config.toml
head_dim = 32
d_mlp = 128
activation = "swiglu"
positions = "rope"
bias = "none"
tie_embeddings = false
init_std_qkv = 0.0707
init_std_down = 0.0118
optimizer = "cautious_adamw"
grad_clip = 2.0
warmup_steps = 291
decay_fraction = 0.634
final_lr_fraction = 0.0
seq_len = 256
doc_mask = true
Each number is 500 + 25 x the weight over its row's rms, rounded and kept within 0 to 999. Layers, rows and columns count from 0. Numbers have three digits each. The size before them is the row's rms in percent of the matrix's.

# q: layer 5 attention query, 64x64, rms 0.161, rows 31,63, columns 0-63
# k: layer 5 attention key, 32x64, rms 0.158, rows 31, columns 0-63
# v: layer 5 attention value, 32x64, rms 0.115, rows 0-31, columns 0-63
# o: layer 5 attention output (transposed), 64x64, rms 0.123, rows 0-63, columns 0-63
# gate: layer 5 MLP gate, 128x64, rms 0.171, rows 0-33, columns 0-63
# up: layer 5 MLP up, 128x64, rms 0.153, rows 0-33, columns 0-63
# down: layer 5 MLP down (transposed), 128x64, rms 0.148, rows 0-32, columns 0-63
q31 102:458577492453517481465542523500539509536519460503498483524473474501514496496504522498525515525456488519491506461459473488491456509521495498503518492504461487472476510498496510501546524508498471
q63 101:507458521484492455476503495471522454501470501489508499511504522531484479452487523486473479549541466510513501500554484467505482497496512517499545466495513477492477521468477507455524515464544517
k31 107:529521495510496541522476561505524490495491494548466471483500496467471502508529513526545507485531487549482467525484510493517488491521482535562479537488515508533471512471477502497465508532511483
v0 094:540530516499498450530512495502462498425510472475475476479491444452464514510521481482520506528492508461511511509466511504484522514477477496535510470513503532481486526520507508532534513519496474
o0 090:477539503512462516501515467490482513536453528492504490491457495476502474531485513525511483448500438513489490493527483476501476483474527527481471536462499477522478526541490457492464499526482517
o32 097:486495494478469466494479452496497488468519521512501514457510499502506517465449497460518478526481478466516534506482521494550494512476479494504525452551485515511542473479514492521488501544501445
v1 100:503512491493519504527515471511473533488508469507478468460481517456496489521529533507512490504506496522516476507548510539515473483504513550509536519495521505492529532446490531460522424485478494
o1 083:500485484539446507530472519518480519501552496501504509494535520488517540475512479467532495521529493469472502508533503564453502509510537474506503499493464500486488476470455519518490518458507464
o33 115:525513543485498532466517484523503510455490526511504461470517477511500505505468501486504531525493524467483519505426492489513489515533481500507482477524512522491543471548520564495487501524466471
v2 097:493531444449506459515501487455524528555482495519490490463512462537531461523505521488513529499451475490484484477522512500508508513473485521508537493528481510471514521500470496524488530515519466
o2 076:463550549525511513473498490499524481546531502506498478480522557460483532498519493551506502479495505454477549497466489495486492535500516521500492506494487479522511529527479499534496507466500549
o34 112:492508479458487486488511535513504511464543513524526490548491480538536506504522519522506499497460467467523499506493475551529499496445458491507467500499506477503551445499496488525498490497532465
v3 094:565460500511514502521511492538498455553512505510515493506498481476493474487504539495506512523486492501491460504495491528468465441520488453471444504493525499534509522514501467457476518482501515
o3 086:487516497490469482504455504480547491503537485489496475492511529499507478468466451505475492535493480502421501480489474462484459533517479482493526504526505487501519458482520560526498498516519512
o35 103:522477489502541527484538480491431534503426535509534488518472548496501524505488514489526509487510496484538530522481504513534490495547514520468485488485462498503498517507495481457517478484501483
v4 105:513492466531492496528539442479516469447503535489496503498523477532481502482470514481492486519544506478455558515453491514513468524505486499464508495526495454500523487484539506513537484503489490
o4 101:533516513470473511514493476510485517523448513487521469534502504476507513483477548498471465502499491521548475467525556525507496457494483493464529498472487466511526474468524489507520499495512563
o36 106:517480511496502454484509474535507507527485501526467567471483528509491470511441450510473522521452503506488487488491469510475546499478549504523510532510540485485468492501482505505485480468495510
v5 118:512522535484495498477521480463524444511495472508538503547486497487481493518484520479493517508476458536514533502476496461514477527488470495503462513532516464495493530496519500556461486560496526
o5 072:461488510506494531494493450505475501531517524524467559485523529481528493477471479495464531474502492517519509481517518476492531472497471514463531480507493530517492533489473502550524456476469539
o37 129:467493454454478500518483485525493504519454497497507479522502508504506500530446483528474463502479464445481502480518484472510490472473473514491479480515499505540518525501495455504487480549555526
v6 105:484483505527500521510489484511471499484486540546532505547474499515465514511491495521495450545534540532485484462487455480425520496491506482496464485532508473462506517517491500507506507508531522
o6 088:484484515555491547518495534504476505499512509514513529506494499463510438500470480476474488455511504486513506518476515542484511469483453509495474504466489523520452492436532495530495470520519507
o38 117:513507494459531460516516474505508489512427516517476513496482481480506520452486502541508515553503493496527510479509516433518471521496538456531526505497473521519475529497498475471496514467489506
v7 108:504513523498499524493517533435517511471477500445489536479500517481522452478507503520486495488508497506526475488523485522449537492515540509475484463492503508498478492528520509495508428500449529
o7 104:526518498457527507548506528544497525489497498502477523511449515479463541463508440502522495497480491484434479488478493549517511494511501521513502471500499474503475527453493505480544493488503485
o39 106:492518510578479487520499442450517477485505505468490495461478508523523488522482528490489518491528488473473514512509469467470489466522536508469455532492483527490513491530484497501485550483489516
v8 107:490502534506507554454476488513498469476510453532531495483486544481478509486484492517521536492520509493466524474491521501472557514536522453509491452490515520483497489518556501531526488493501492
o8 097:509532440487503482515484484542485522497439501486496564519487486526529495501512480504466458502451494499485522525480496522503479510474555468509489554540471503511517496498528498490511476497512515
o40 109:485488503518499481494498497450515473500500481496562509455561490486497498494495500490495506491513530532498499452500513474477504475516464483525513488452455538567492530490461516497489545504491490
v9 099:556483535508488492551488538518462525501475547525490455512523497485511479509511495504502512500519495457512519457517524541510475502465503484494527487499495471532501487488477501513502480472559444
o9 084:529479484471500464528493507499544485478419473468477487486508473465497460560500489496514497525522498509476519499509521473491473482459481533483517523507503499486515474486520467469475525480465527
o41 109:527490497524530531514537508501441494474558477536497462481535510521526518486537466498550522519510540514496491501483533532490498501535544488493500476520488490486454488492509501467510480489499459
v10 105:463493487481472562514509582522518491461468497496510497478499514523467488510511477537482490516540519505532504507491504524509502510526492506529507526470497472486546491525460494492539452487526484
o10 099:512471494484460475485472485502507504505426496526519509519509508486513489538468511466461464553507491500452474498495514537524548496534480493540469500524492512518498533468532500514485481527526489
o42 105:493500513501493478478550504526537500481546474490447471520506475519536500460518500511561506525533521519486508496487470467473523528492531517496523511530468538451492472528483533485512513479502501
v11 097:523513537497510484508444514575447499503449516505520522484493496552525497487508499517513502540490549476508515476498500512466501523502504517498490482470507461502468535482493506457488510496459478
o11 106:511572424506531498498505499519505505477536463520497509519448499535513462480479503523540513521484514493491505478522492491470477490476489516479514497519495471512490494468530470523531516485485448
o43 096:512514495478491507515495488480494502496484526533480516499531492478456535461557535490520518509480480514513503513521539445499471537525526483484485499533453506491485433476491471483535475532476503
v12 101:533542496509509541471491514498510529479502477542438541545486491519518473476496478514507500518511475531490536533471510510530498550501504521485531507515467494481487519501482493464521437496526503
o12 093:500470489481473505509498494492477510493474525559489511514498511462516458466484504500494505539495509527533550452496520470512522511499482548520484516508492527529528509478539533506501424503464507
o44 109:502503517554505501526493479497515464515501489510470549481492518507501476515480495510491502490461496515481486476468516523476462509529487461500488468540482513503529438555535456542504536522533500
v13 103:507484458475497473496506510483538508517493463507480537530525529526506479489487480508518488455469515502477549483525463539513533525478503502520516494489556495462501499471509515487425492504504463
o13 099:551493512494541490485530519526508479497497483488481522488504463514504492518500487491460516566459501537524488460525490538484465513525521471474503493514501463502493530441522507459530507481472525
o45 105:450469482487540517548459517508529519471566503477521497482484487528505478448535516507466512519493518519539481513497500536476515483464485483492498496467515504504500450490466537502517521492515498
v14 086:532461522522502500529480549507484471540486505507513493509501550500481517495510494524486511518498524536462524517477507500511522479548508514518580489509534491465491484560504488499525458495487483
o14 086:535496531523458484488503503515490505485512495464506504519462466526484494509550540527508505532512532528511544472516488514517504468493528504494501527515505448468519476495542466440494491457484469
o46 086:461484450477512462499520452531496511554495508514473498503501496499505487492513473456545501515502523480507460532483498491482518543529525500548514503477464570518490510515473501480494534484510504
v15 100:527507526489470460480476511505502450517522513485494503553492533532540512501515511509513506522493485433483491499514510505534479515466502565483456512485527514471524486470538491509464493496532525
o15 082:533482540536515475470524472510491525529500481490486508530500540480500506502514494475500512505487525536462478478493520475508471484565497494479504468505512476494534545491533471512493455440473533
o47 103:492519468459467548531523516475556504468529476487498507491507499526463533518539502511497536482522485503544493489507490503543544515496512521477451463507498472475520547504502474486509503529475494
v16 082:521477492478479487485518510473555415536485495464508519511480471493508512519450477510471471475492474501489490478451478497489483472504534507489506479517513510475496532483532492521483525469483543
o16 089:497498522473478488504502486485511505464586499506498551447517500487475491520468486489507463499491470479505457449481496554495482494506505499485496522518490489511511487517486532468563487487516471
o48 090:501493494501511523517503485529487478482470513476523491521465519532542506497497511483453509465504487553541502485506476466531498500493527517474470554483515495511515563504471434525488494499508540
v17 091:504500467471475478531487558526485547517538505501528505535528535499471482502464530503502482520538489515515523491521508491547491490525514500474480483494441510495534516461509526490484476497447524
o17 092:516514485520473553495492480506531522511567518468543492488490503506502493490494492502468479520536557495472504496514486549487498479518491521508479469535534533534496562459520503506514472495506519
o49 099:471499510483496467470494531538513473507468496503511481505507541487490524509474477507537531505506468482449472491469493487512536496549512465495496545459510445469559472504470508483498494495470493
v18 106:469493517464513532500504487504511473495527499530511525475560525548540474521506458537521495500507534503479493534502507540521508519502487486484445480531487489512536495533495527476466506458524536
o18 104:494553461473497469469485528499491491511484498536514509525528505498536482514487508507470487497507490463482504490483506439504446513525509457516496532531461518506564520536490485520535474500512530
o50 112:508493532546540526501516516508540500472540499476488520511504502521500516462522514525510547504502545546513508504501479494488521502509492536484467488457522483471484457484514554499538523445481511
v19 094:512522487504495480445486482459466494523529521450522542542501468531499496513528486496491490498488520528506530467509475494558528504537513492474514489511540506538519463504529467453510478506514501
o19 100:483504524453556519491528466454501500493502507499459487556505550531517472500464505515487517536508499501485470446518474457489485486509521494479484469510534488508492485526496504469473519471498535
o51 094:512506518517519519488533516520538501485543474460475565480507482503490523508554529504507526490487487506488522525486468546492492529493510467488517523451480515526508526459511530516541517480526536
v20 087:506528523498487507485550532499496531496465515544503473510506521492494521502493524512479470520513507504464463446459508516494476479468485501511539501526478483515507460508560443490453520479491473
o20 079:510488482516440542511467486519502492478478500493522481491511465517485470503535508497521538475538551484493534479545495494511519493479539524464523483466496496482516468460515489481453507465496541
o52 097:509498517498525463501503521478496511528486499519481484509458520489548517542478456509499490515522481474547479480456501470488519519465501463501474551547515511503502567500486486499505478481516452
v21 093:489531509473479505474480494508535492478481510520476489451523518456496474481478462511513486535420493532502509497508512533493492490546517495527552521505486514519498498516532526506457489544533496
o21 111:465495500490512533465495551509526503533533462550473553519512504515490533496533513514451529504487547505481467555494484487510525515496508475516479480468514515502516510472471472483502507494489541
o53 095:467512484509433479543481455523497495509523543512516480471530490481543492529464476474539473526489523477498518474482517507493507502484496496479515523532494513508500479490470485533504490544556463
v22 117:443487547527513511512487488471456500472523530514543518488513490458462503455493458484474503502508482493526522549514497477493506515486510521477536497501546501516508509510513469499482475494453551
o22 088:483509466526522536490507529461509523489552507497455491497526487520520481532491535535544533493521450517534461494495487547514472494475500484495498475487505514475468490499468455511494545525510482
o54 145:492464507549491503487477470501511482529479493494512510489502526540508480518482511479460487500486534542460465539511465414494491505545517484492495477480516519505473501508533522504473484489472541
v23 115:536500490495487471466497503440498478517501495491505497454533537480500512497482505498478469509485535495492495485525476462533475518519509484507513455489537411506515502502518487486476554484490532
o23 131:469504486501539491501540484505485501510545478449516491479523500534486499461513514501485509497486483490476505457515459519486456510492503519480478474489513456494491481502472467492548517422510546
o55 093:495510501528561458497494503557524526520502486504489489528485507507521501535488557519510479483510524548496503460478491470511549481473520481487518529486505491474500535453494531515523453519520499
v24 093:558498502518490477453513446490510490469472473549522473532504484538458508503493499453497479488499491449539480510466468490493516458503507490513513509480511536509493509534486515453527477503499499
o24 098:512456509462462478485522468526495504497478506519466408513507505488500503514518540508507508494505474517533464500485513539473499514491487497519514469490543493479503514542513507528527469541510542
o56 088:534536466519521515513478516479466496487456518464537479485518515480504509511484509457484523531481463543506549457471492486514486474497529468519550479499476551484475508467480482490516516498513496
v25 121:461497541513505562482477484519523495514482520527530507492495495465500510496498468454500496514510512485515509471485485478488450436484527482483489486492549493490510468547540477516513486525510553
o25 092:477481526510511521471540543463538496511509487559469469510534495445481530480484493495557508491511483497476459518478513527464524486524482485549503496507471490521505484495482518484467518469501502
o57 135:490480533483485471523501485479480504501479498514538497503532517470497502529529513509485495528502522479489473498522478423504514517513553514495504488493506529527440579497509492495521504480529549
v26 095:526510503501505456536510470487561535517451511491517508500503458476488495516470492478493506491524544498472479485510523523504486482497504522523452570477504502504494527458504503533547472494515472
o26 102:558526516465487491530466518492527488477476533468489531490500461488487512476458481511498510472492478502495480494515490565526513459506493471457484489497427524494527483509519503471488517525508485
o58 090:479481529473477544493492482523462511483468478512499470522509491469515509530546505520486502522482516464528507497462532493484508541497522535536505491510560509510465465473482477520520442498511536
v27 096:515520498517469520470502451475444467563497535492515548519515526483526487475472515452468505486480520514451487496508499497519538495500491503498498501522492545513517488472479529527479526517525523
o27 100:503494521528509542536503502507479500474523490541483506515511515578504526503470510496439520485509551518548500529466527530499526481515519497480481495469499516484517464528507498457499519499522534
o59 099:495469474531476517496482504490523510550484495524500483495483489473491490516502487526482504486487473528459494486543493563501514477461528478522478465453497469507476544450472486486489500463528542
v28 094:501454520485488471464507458522521512501472510460483476490527482541492506531461530487478502500464517523498491487454497497487479490509503473484466478484534515493514539471541471481515550551516467
o28 083:483484489484477512521500533496519506503491462450550508528497492498509538494515512511499468519511513501470455548494487520495534552488511477450493506514511481507441479467481537497459520488549502
o60 110:470503474451517492505495511518500536520468537530483494505522505477494482506502474511473507475458453457527520477495487511542506495429537489467518493496493491522483518491487444513532473535524505
v29 090:514477530552486490498520486488538500509435523493515534489510515495486481578523509484492525500450501517475522533529496437478505507502506499511539469455505527521494506490509492470498480506518504
o29 087:523489492477474495486468495461457508490490482484487427513478507541519523508519527494527550483476466520510544507477507521511468505472503510501440494497542501510529453536511478502487516488478479
o61 102:486502469515466512528530505542508499518490508494504481497533471469507488493536499526466487491470512447486518557529447522508524497507503522517519531514487526486471548501510506518541462477536542
v30 094:488540521546518457473491472506508480494519458507498533530525504501472478509477505533486519518517518495495483526509464477446453493528496467528544525497484543468479519546510514502539514502479487
o30 080:519474491507470541507546501539499462507527520486487446462503445503492496509521486508463491507497503440511535510495538509507513472501477504460478508489541517491510451506482475502491450518528507
o62 104:485514442500516442509438488483493522520443528496524545487523518480509474536446535487489479493497512500510502478505509484506469509488508502545522502520444501491516487484502509536494538504485491
v31 098:491502470499508534505495488441466513482488523490477500532481480515531482480507514509512544536497486506481447516515469530558563512521495461484519497510512435507500499492509527517471495473479494
o31 094:487523518460570476488519494479486502521496486501521530528487526490490513464510522510430505491500498498508527446494493474522464473492519513450500445524511468518501478467477491503533534495515509
o63 101:521488496553522504505509474491544498489476510492509521521504469531534565513444493498505509524497487531482478528479509544450505502469489486513482521505492492513519461541473484451505510474462481
gate0 115:496529510517525472495510473467541528516459519531473486505483478489582492499518489528565470519489515520510465512463496451518504508516500498467502500523468499461505517511478481506533477479503513
up0 101:484462528541517514502484480482543509516493494505511539514532488523490487534507490506514448508554526495517495461490489515531461455491490467544535469508450545515479522492478480475507479513488500
down0 103:507509508472476455489469521511497520494535487514540548467486524501475536490500458505469518527515506491500530496524512532538483453464463451517464454498518521496507451484475494504496490534503503
gate1 105:492493476461494489523496496502493548542500520486463475494454533529460533498534479504529487456480516507458509535480506443487482510534525500498491528533482502512498495528523464484530453507525488
up1 102:493509486495497472503531534505463531503480465489515522510521459507505487529468549483488496485472515458472515490474508528518519476459506504532537483522485503532514515555558487499491465487496556
down1 104:528525512481506539481491532494499486461482484473491553466456535519493439486508479483489482487511507548492522497512486465535468514492526492461508472497475529480522476533478499552519502517527517
gate2 111:492497418509523474502485452451482474525514471513515444527509524489484548523521489485503540496522550525523519478483506487493486494507522499521537529505483538537499504486479486489481489501499512
up2 094:500513511450536497505478515452463485510503504533482486486454469489485522548503500487491544552483501519512504508511500468469485511536547524509494518561546472525500517517509519484502497468531504
down2 099:487549521489518460536492520477497496527480513468539545510480493477536534497513488505526494469496528480496482488488491506520479489476520521438504506561505455510514470484519562500512505490503465
gate3 106:485498461491466494523464465510469533459491486463507476538491540515500542527531490521488519519502495443478499493484469526472532459515493471497491512509479513490486522448521515459508466512495468
up3 100:498498485498514489492523511502498529483477490474537471485512446524501469522523515453502492505497487500526446537494496486528493473520448469484489529490474508561470472463480474497550522461509480
down3 100:523530508479501486496475473524557493520512525483518493481513544490526456476444527476491510469487485488509475522516548522499516510487536513461516542499485518543550526512480517489520487531525520
gate4 091:498517491511487551500533494501509524512512487468487513503533513437465506482510463447482533496547521533527506506494519526520482531517532478523479511533490468529468493510487539517481498511462452
up4 100:506458497515485494513497463468496471525515514486519472513491501467543503505508535481515469489542488482491515507535531475487502474527559551518485502498446546505487490458499518516477533450500513
down4 100:476516516476487500480494470517529492535483509487503529520517500536507537483479530461513521523490486492520484496518512430444495483531490452512492497501515493526545471463518476499505456490537551
gate5 096:508539504504480482516522472478479476482518488504506528547495520494540485572539537512506510492480514524461480541483505490523500516496522540529472458511532456467512543502490515525494515534505493
up5 103:557504500497479507489498529452485519536440510508485473498454488437488505511524532526531467521511485493482485495499518515532522500517518515515491501493533529478472522506465474517460470519491456
down5 106:513537530477519487470511475492499490522517480505508496522511464485497477496512567517499487430534540474490463560521494457464466525494510502523525500500501511504544529504522495485492525515490473
gate6 094:491499522497488498508516525521502530527502524522501499470489574510518492465510490436508565495529487482488476512487521473496505491495537497498526555506494502489471550510473514507510500526500564
up6 103:480536515480490551524530526526550504502493517506487491473498494501500479510540496534516491492501505504516494484514527491517457520465487514492448418521495510509491467500509477501517427525501521
down6 104:477503464489483517541507464506515497467492476481491483478470458488512542467504504494498527491418502473518482509508509531517481501546486551449466511508502476523494484524530504489504482474460515
gate7 100:470501517480481502495493447459479532502488505502530501480516493481495498469494498480530490484530532490492510462475518467527460498527529442517550465475440497494502493511530458526459495514494526
up7 105:511509478531483478472463522551511524528509487510544511500466505489503489515532514528435511497446488498510488530530530490480539567515499478495507469511514490509512511454527526486522482497524482
down7 103:446527448487507522531501463493487471556513522537492515525504499501472526528514537486527536517507460478535464488505506446530492530519514514489524501498520507525458463492514493532512489517494503
gate8 087:519508509468478475491500494456431477472472509545452528487498529452536532529495493550489504492456500460491512502472501513526511490473489486467477503537489516471502495477506468477501520519486489
up8 093:488465501530502528524480530494503536472535512513469479504473515495507552530569481501468512524469520515496472450536469488510537505484540459487530525502503501514524475494504511500479495531529526
down8 096:478486528552521507522480501504520456499512521478500513501496480436514480497548502478479507534502532477480515528475517557480465514526526499500500486540499496487494452476444517479505478520529522
gate9 094:469501482500505442489500535511502525541488478475533506511507513527512556490532479493524530448486519482553496471494498495469499479515505505502465484493495517510481570505479477525490492475542536
up9 099:456493521517508449493501560547485543530479557498534512472495508521492499479483474503496476503485548486548518470488483517468492490475471529473503502504547514536511480502502522486513481505514477
down9 101:528502545484531535484500504515527514515472572497487484490485459489468499497508507541509476509486493491493506525532546489469504513511441491492481498477514492486512525469522544544445497473513482
gate10 099:535534506521467471526491491462516494560472467496501500499491486487508519495471499481487490544510536504480512496500530481470480509544543463470514483515495503443518493492519497491569467501463511
up10 099:500487495426520545536506504505476497506517486468491490486488519494485480529539534543467497482510487512497490537509546520539504540502448519462485474511509484485476512481530464516537504509536497
down10 099:480503512539478480446467544493510503541476509479490483547540497460531497508521461493507478509456467496507499484528532463508510505463493507503506512479505507483472570497486500496527485550490496
gate11 094:474495479513475511523474503494460493507528542499530526481459527535541531477473550537489461524527517519458518513490520487527506501531532448479505471479535503491480501473457490496517528505506491
up11 098:471479533518544536516507497444456481497525488515549512518538529474511544502510497495482522496499491553524480524497502535454555509510503527525504542492484470512519520503490512476506530516489506
down11 095:511495457517477502499495517488500525527496459482507458514518508480498464546521467529534500525488531455494452483508507495530497474485534474481511507508447531515450546496484518502524529499454496
gate12 084:496477496521501514504506547491507470491474472554464478481492491522509499486529517483476519506467542534530506551485522484472528472548483550470522491549488490502488470484496477449483508508474491
up12 090:574488490495525511467510471486511489490503499519499480538508492495510512524491465504508490483507488472492467565474468451520466503518503491510509554550507497496461509453493461458500474492493496
down12 091:492510520490476546502469485543512512511462535509503520515503520494519509504534541513481463526487524573533471488504492476486493523494482571497506447500509523507480471509493480492509489496461535
gate13 088:501470506522491521460519511475513511466485478531512504519514459495507495496498523566490460485532476545497520447499493500499513497555504509508470530487526501462499549475525496458520539484518525
up13 096:494527493522504502458525487525495487476509472509470463525510512460490534451502513489473517509521481529473533524447501529517469469504487558505453520486543497469520451504518483519530495495515492
down13 097:501534504512522487501507525478479508472505487519502487494510546501484509489483487450447480527465533499516503523519505539468442497485523513512508463500493537504484536501513542435467535463474500
gate14 098:444499474493499519467484445519507490523476493503560459489503487516534493480518498488500488522479500532530489523503420536489522513511516541479488492496459499502487527469489491527495546487489503
up14 102:511466524497519477489485537541489471529478459505481461515479474496497468496505541537508480497483508491469447537473467474509468498470546515465510456522498487441515506515514492510493481499471504
down14 107:513509505486516484478544497487473519563473510475520532509492534488501486492522481499509484493479518459527442492518504518515493517489469542487502498482476490481466529473489534409505511482496483
gate15 098:523483506511464485480501519528504467511507483539568525538476570506504513502507506474508516485532511517498509474516493465497495513510524516520461480540530509528516487509522457507512457520448523
up15 104:497473476465470481476508559501475546472461470478504509521470521506489476498467490456499460528484505482531489533476465515501511490469476476499536478488507515498450490531498509487510453512476537
down15 105:544509452521523506542500532485494533503530499503522498470510469536522521494524506483484496517521521528477480506535477546536492486513462503517517529475468512498453425500476510502478499481523470
gate16 104:476498492526528546531511468505515509523500513538480434483511523503520508524522463456532471522487480492506489480535478456493557512486513468474475485507457502523464500512466474521499511496520474
up16 098:465528519508491494524492546508508541516538546485482462516506488496518535519522491498480495529486479459499500516492483563524487531528459478470490503517513495515482499547531533535470481515510549
down16 102:454518472529493506482487514514500511514460509474518483527547511488503494509510497519501541535518504476506481474515480446513505495518482496554519518490503525510498550441500465463506427508485499
gate17 089:503495496476495545507493454549490473494515495529471515505477500520508531451482493509511531516456486499490538476488465505471493514536497470516547514525456483464506475510491506552455510506505455
up17 096:492488476509505475511545508504423464514528532514531496464492500503528495483507476481496442527503489521506485544489517496540520456501494511517512522520483552526525523501500483476548466502477499
down17 091:530537518501486520501466526519516503490508482541498469494515512425485496492526508502481520520535524502489532441489523484467525493533469496474493518495486528531501511483468504540500536449489460
gate18 102:502528519454457495541499494519524495479473499470484509535506511501491520505505491522456496521513504478490514534494484463513552482589494510473503554465516489504478517469499493479524520498510536
up18 103:549513498538527489477517471499499473490488513514487502484468459496483502500511515497456468533464501457533479513511470526516557541507507508516532500529542506476475540503498524487500473493524559
down18 102:501542527471523493480503526497513517520540477505502502537493473516479465492495498499499532500498534509533509508502509472498468505478514489503515540500443528522512536492448500485557522453554455
gate19 086:507496503523492475516485471475483477527493536487509509494550484522480531476508482493497489505556545510494551503490481474489488498471497503534503525553520508461540464568478501493486509471523465
up19 092:504464473532477506499498523543525513518452494479456513481507466476520514472523516514491530489479509485491520506514450476439539530518521493456530523475530497516512491519472528520528486466521475
down19 089:485510523462515530521466522479495495500485510475504503483479469489496497547452509460536505505483512495556493505488509568506443496495523508492456479509470522487494477516545523465464484516479512
gate20 110:496482472507479489501512530487481515503525521505504501561496490499484482508501497503529515444545531534533510487474481531494476482521462516462533497521427499503448513492453521530509485493470492
up20 103:465466515504482536521492518544522474439477446480508512484485529511498529516460459488508467500478478531511481471488496484514500497499448522459505498496523493494535472494541481493510508550523476
down20 100:517468529529483502519488505498526499502517436464470492521489535457534474512519473524496521478483504463502496471497519488549486498494558514517481525517478505473470519522501502439527491474538495
gate21 099:537507451536467513496484508493491502530524495499487506482550537459457513494531459465516500472504497452477492507501503495537520501525495450496538516517477528522455501497462526501478535517526504
up21 103:509494524465533532507499520465528504443498512455522527484520498517484512492511483485502460514440522486478490478508479494548490483502476480475537482494471544515497497512496447479516448481475473
down21 101:541497476474500492532493526518504477460494541481553531481500475513486517483508510537513514512527510458518530444504485441515554491480483520499494509492500437484512517497532510541514508490503488
gate22 093:476509479515472468526528492554555454535495492522482523509520521541518475523500507468524534495477518515534509533465474527494472517510513489528520511484527498493490479504541509490469491447535519
up22 105:545550509541472499483529489509489495514490472476464480481462464521520453487486512520467459505508520485500472488482508462487481546502538504544489512504507514470472535508517484518533447479486501
down22 109:461475505463466501491527494549507501544511516532494458497538489482482483487494441513495515461478469493516523548526514495503482488487483466507520516482495528531511492495530544482489541549527503
gate23 091:488495512508483515492494554489505474441478479477562512496504513471479474485528544507542493514525490524538475507486521492445512529481515489509485438512542515536499486525517521503502531488494500
up23 090:502494502512470486454531465545476510509488483474514501505458491476486452506514517512528472502512502442480527504469508480448537510495576476549529501495485521492483485524481508515490485516503516
down23 093:496526505533518523516475550464545515481558487508485466511514518495515524480504523507473522460523511544491490516511555512521541503495477512482487490497496477517545526507481484465441509524496521
gate24 107:475503517543483462532494524525518486518498504471482485532530547472519514495571484508529495477540471484494468482478478509489496487520496483486452551498489504469474524483477492495523503561492493
up24 106:484523538522497489515500528491515466515513500486455518495532538453508511512544438522490500504501472500483462462515469488528515444483511510496498525452486490487504513500453500533484546527479494
down24 108:521490496510559493513504476492515496527512481504478450496480470493516468510463500482469492517548474510472512486484521507495529489479487547493483498499500464510536453488512467487466553495492571
gate25 095:520545511513505544507529498483527496492458483482514509500506506515514546521507496527529503472491470543463492510472515445531451459530500531507542508485484501502467486498532465497510550524500474
up25 099:441510472515524481456512497471529552470529504509498483519500493520519503530496473520497512512518505500488518479446503537446489490446537529528499492484497464522527510479498480521553515510519490
down25 096:475486560453528512484508517518487516518469490483479505479540538509498479502529534509505518500479496496545479526489467462442539512483468496511562485484499483475463495463489476512485490482486510
gate26 093:483512455510456506518454494495448474507484505500528479509517502440486476504480554521490505479502502499521498519503554536538466490490530494482528477519525508462529503474499474486512512508460542
up26 105:479498510512519505480527527511507495483510494470511461543486526465525467515491507515555519541452458507459572516492510494526477486498508502499475471489505521512506484555485528509517521459509524
down26 102:514468492526498508516491470501493511509489506460497506470501472553467523527429509513544496462468438513509487517458502533482504508497494477486489494518447485506497525528549520497538500494507485
gate27 108:513524500504503487502499513531487514480490499488545505507513516489497522464544476556496517494513506515554504521413506539465505526497512494479556523513498488531460519490509520543521500510534494
up27 101:489505469504495512554460503474493495493484517524512534480548497477498487510479533510531459472460520513434496491459521498464520534487507500536526540527514527513523545525488486494514471507486516
down27 098:493517495518487476524513510513528525519523498499469487505497494525547509450533485518529505564520499444561502499483503501504506468440515530492512492493459464498449492477514525494524514491489477
gate28 105:487553488481493448486476478488465464466510515505475493492514482487480479498528533466490462466504485484534471471483527478464485472515531443503481497537480528516505520487541466477479529507514494
up28 103:494534480484497472491459502473502497472504505503509510458425502545521521495496461525516481488507489507479546450507485496474503509498526509480489507498448530465498449492475491532470478481537521
down28 102:517512488491477480514524499519489460501550466453449481536509481487565474487522524513434512541514521466525484507482502521513524501510482514519492519481493464474490489468469529493519519497486479
gate29 086:528519440451498499515518505479459483462488481496521523466506517536512535495496512488516501478489514488513520453495542506458498481513525484520560475485495509513480539474467470456479505511483471
up29 097:535488532485502472476500520525475533517487509511504515531527488513531467515485482503474508542526492552511444519524471473489480464499469486534496514539482493521474467502489497457571509485497484
down29 094:543533559471539516496476501498504481518480513507463488539533505492490513476506513491491550469496497502495498473526459460521518466506522483491470527543518520524450554494493536514479506509518501
gate30 107:516499479496510481532577499535511484481508468498466507523492505480523525440533514489530542504476494505527553505450444466470497493514513494510522512493499503464477515489482510530532503507503506
up30 100:521528536494484480484486484497479446502461491515520504523531497502454513504489529493489500482508532462479499466483482551494511474524466501493512458507504447522512465493537448475470531527531481
down30 103:506514506517443492467513498493500496492382511499505502487525515498497488486467503504504507467514522495453501428494495515501512487484513502494501509503487489482496500509553493497473501488558490
gate31 108:526500472474473493494471483509472447528525506510484506547556530470512506460498511467512521487489510514522540498495505472503505503520539508521541519550487507506540499493464533545489506496518453
up31 101:489543490475468513489472491495521524499539468457465510493509503467492501471491534457455503443511536523515501493469507489485519432506522474503515531530479487529524509493481531518483489483502461
down31 099:486505497551460471514502513523526464516512499484529486493472495555469493511506490480467510535509493452517500513476495479509506528516488484520502431476515494497566456500522510458484481520488530
gate32 093:485519508519474467469515434484500505539452550506476498449505488490486521518467447526487474538484496524498493497532480507482525480499496474484503494478512515493491519489524496481474552499492556
up32 104:546495502515515469531500525492467499506531493480549505488504470501482482513518502490480508508486478516489498483480494502489551543486476520438448489573524529517497507485510455506457469514487503
down32 102:500525511531427456489503465490475513509504532509542526510513475508516507482478504509472518473517502498484488500521500443511504465541508484491512480527549548543542513482512518522484486467490522
gate33 111:505517501491466487495496448535457493525446503462469469528542530508473500511493491553497504469518503522489499505455512498503545497513508439499485506471533528478493507487528521498543490512508468
up33 109:518516491518467511458518535538498453510499495511462465512467467486487473491514540462455522541545476503543511503490451521516501526525514493490499526509512490504496509489534499480521518463489449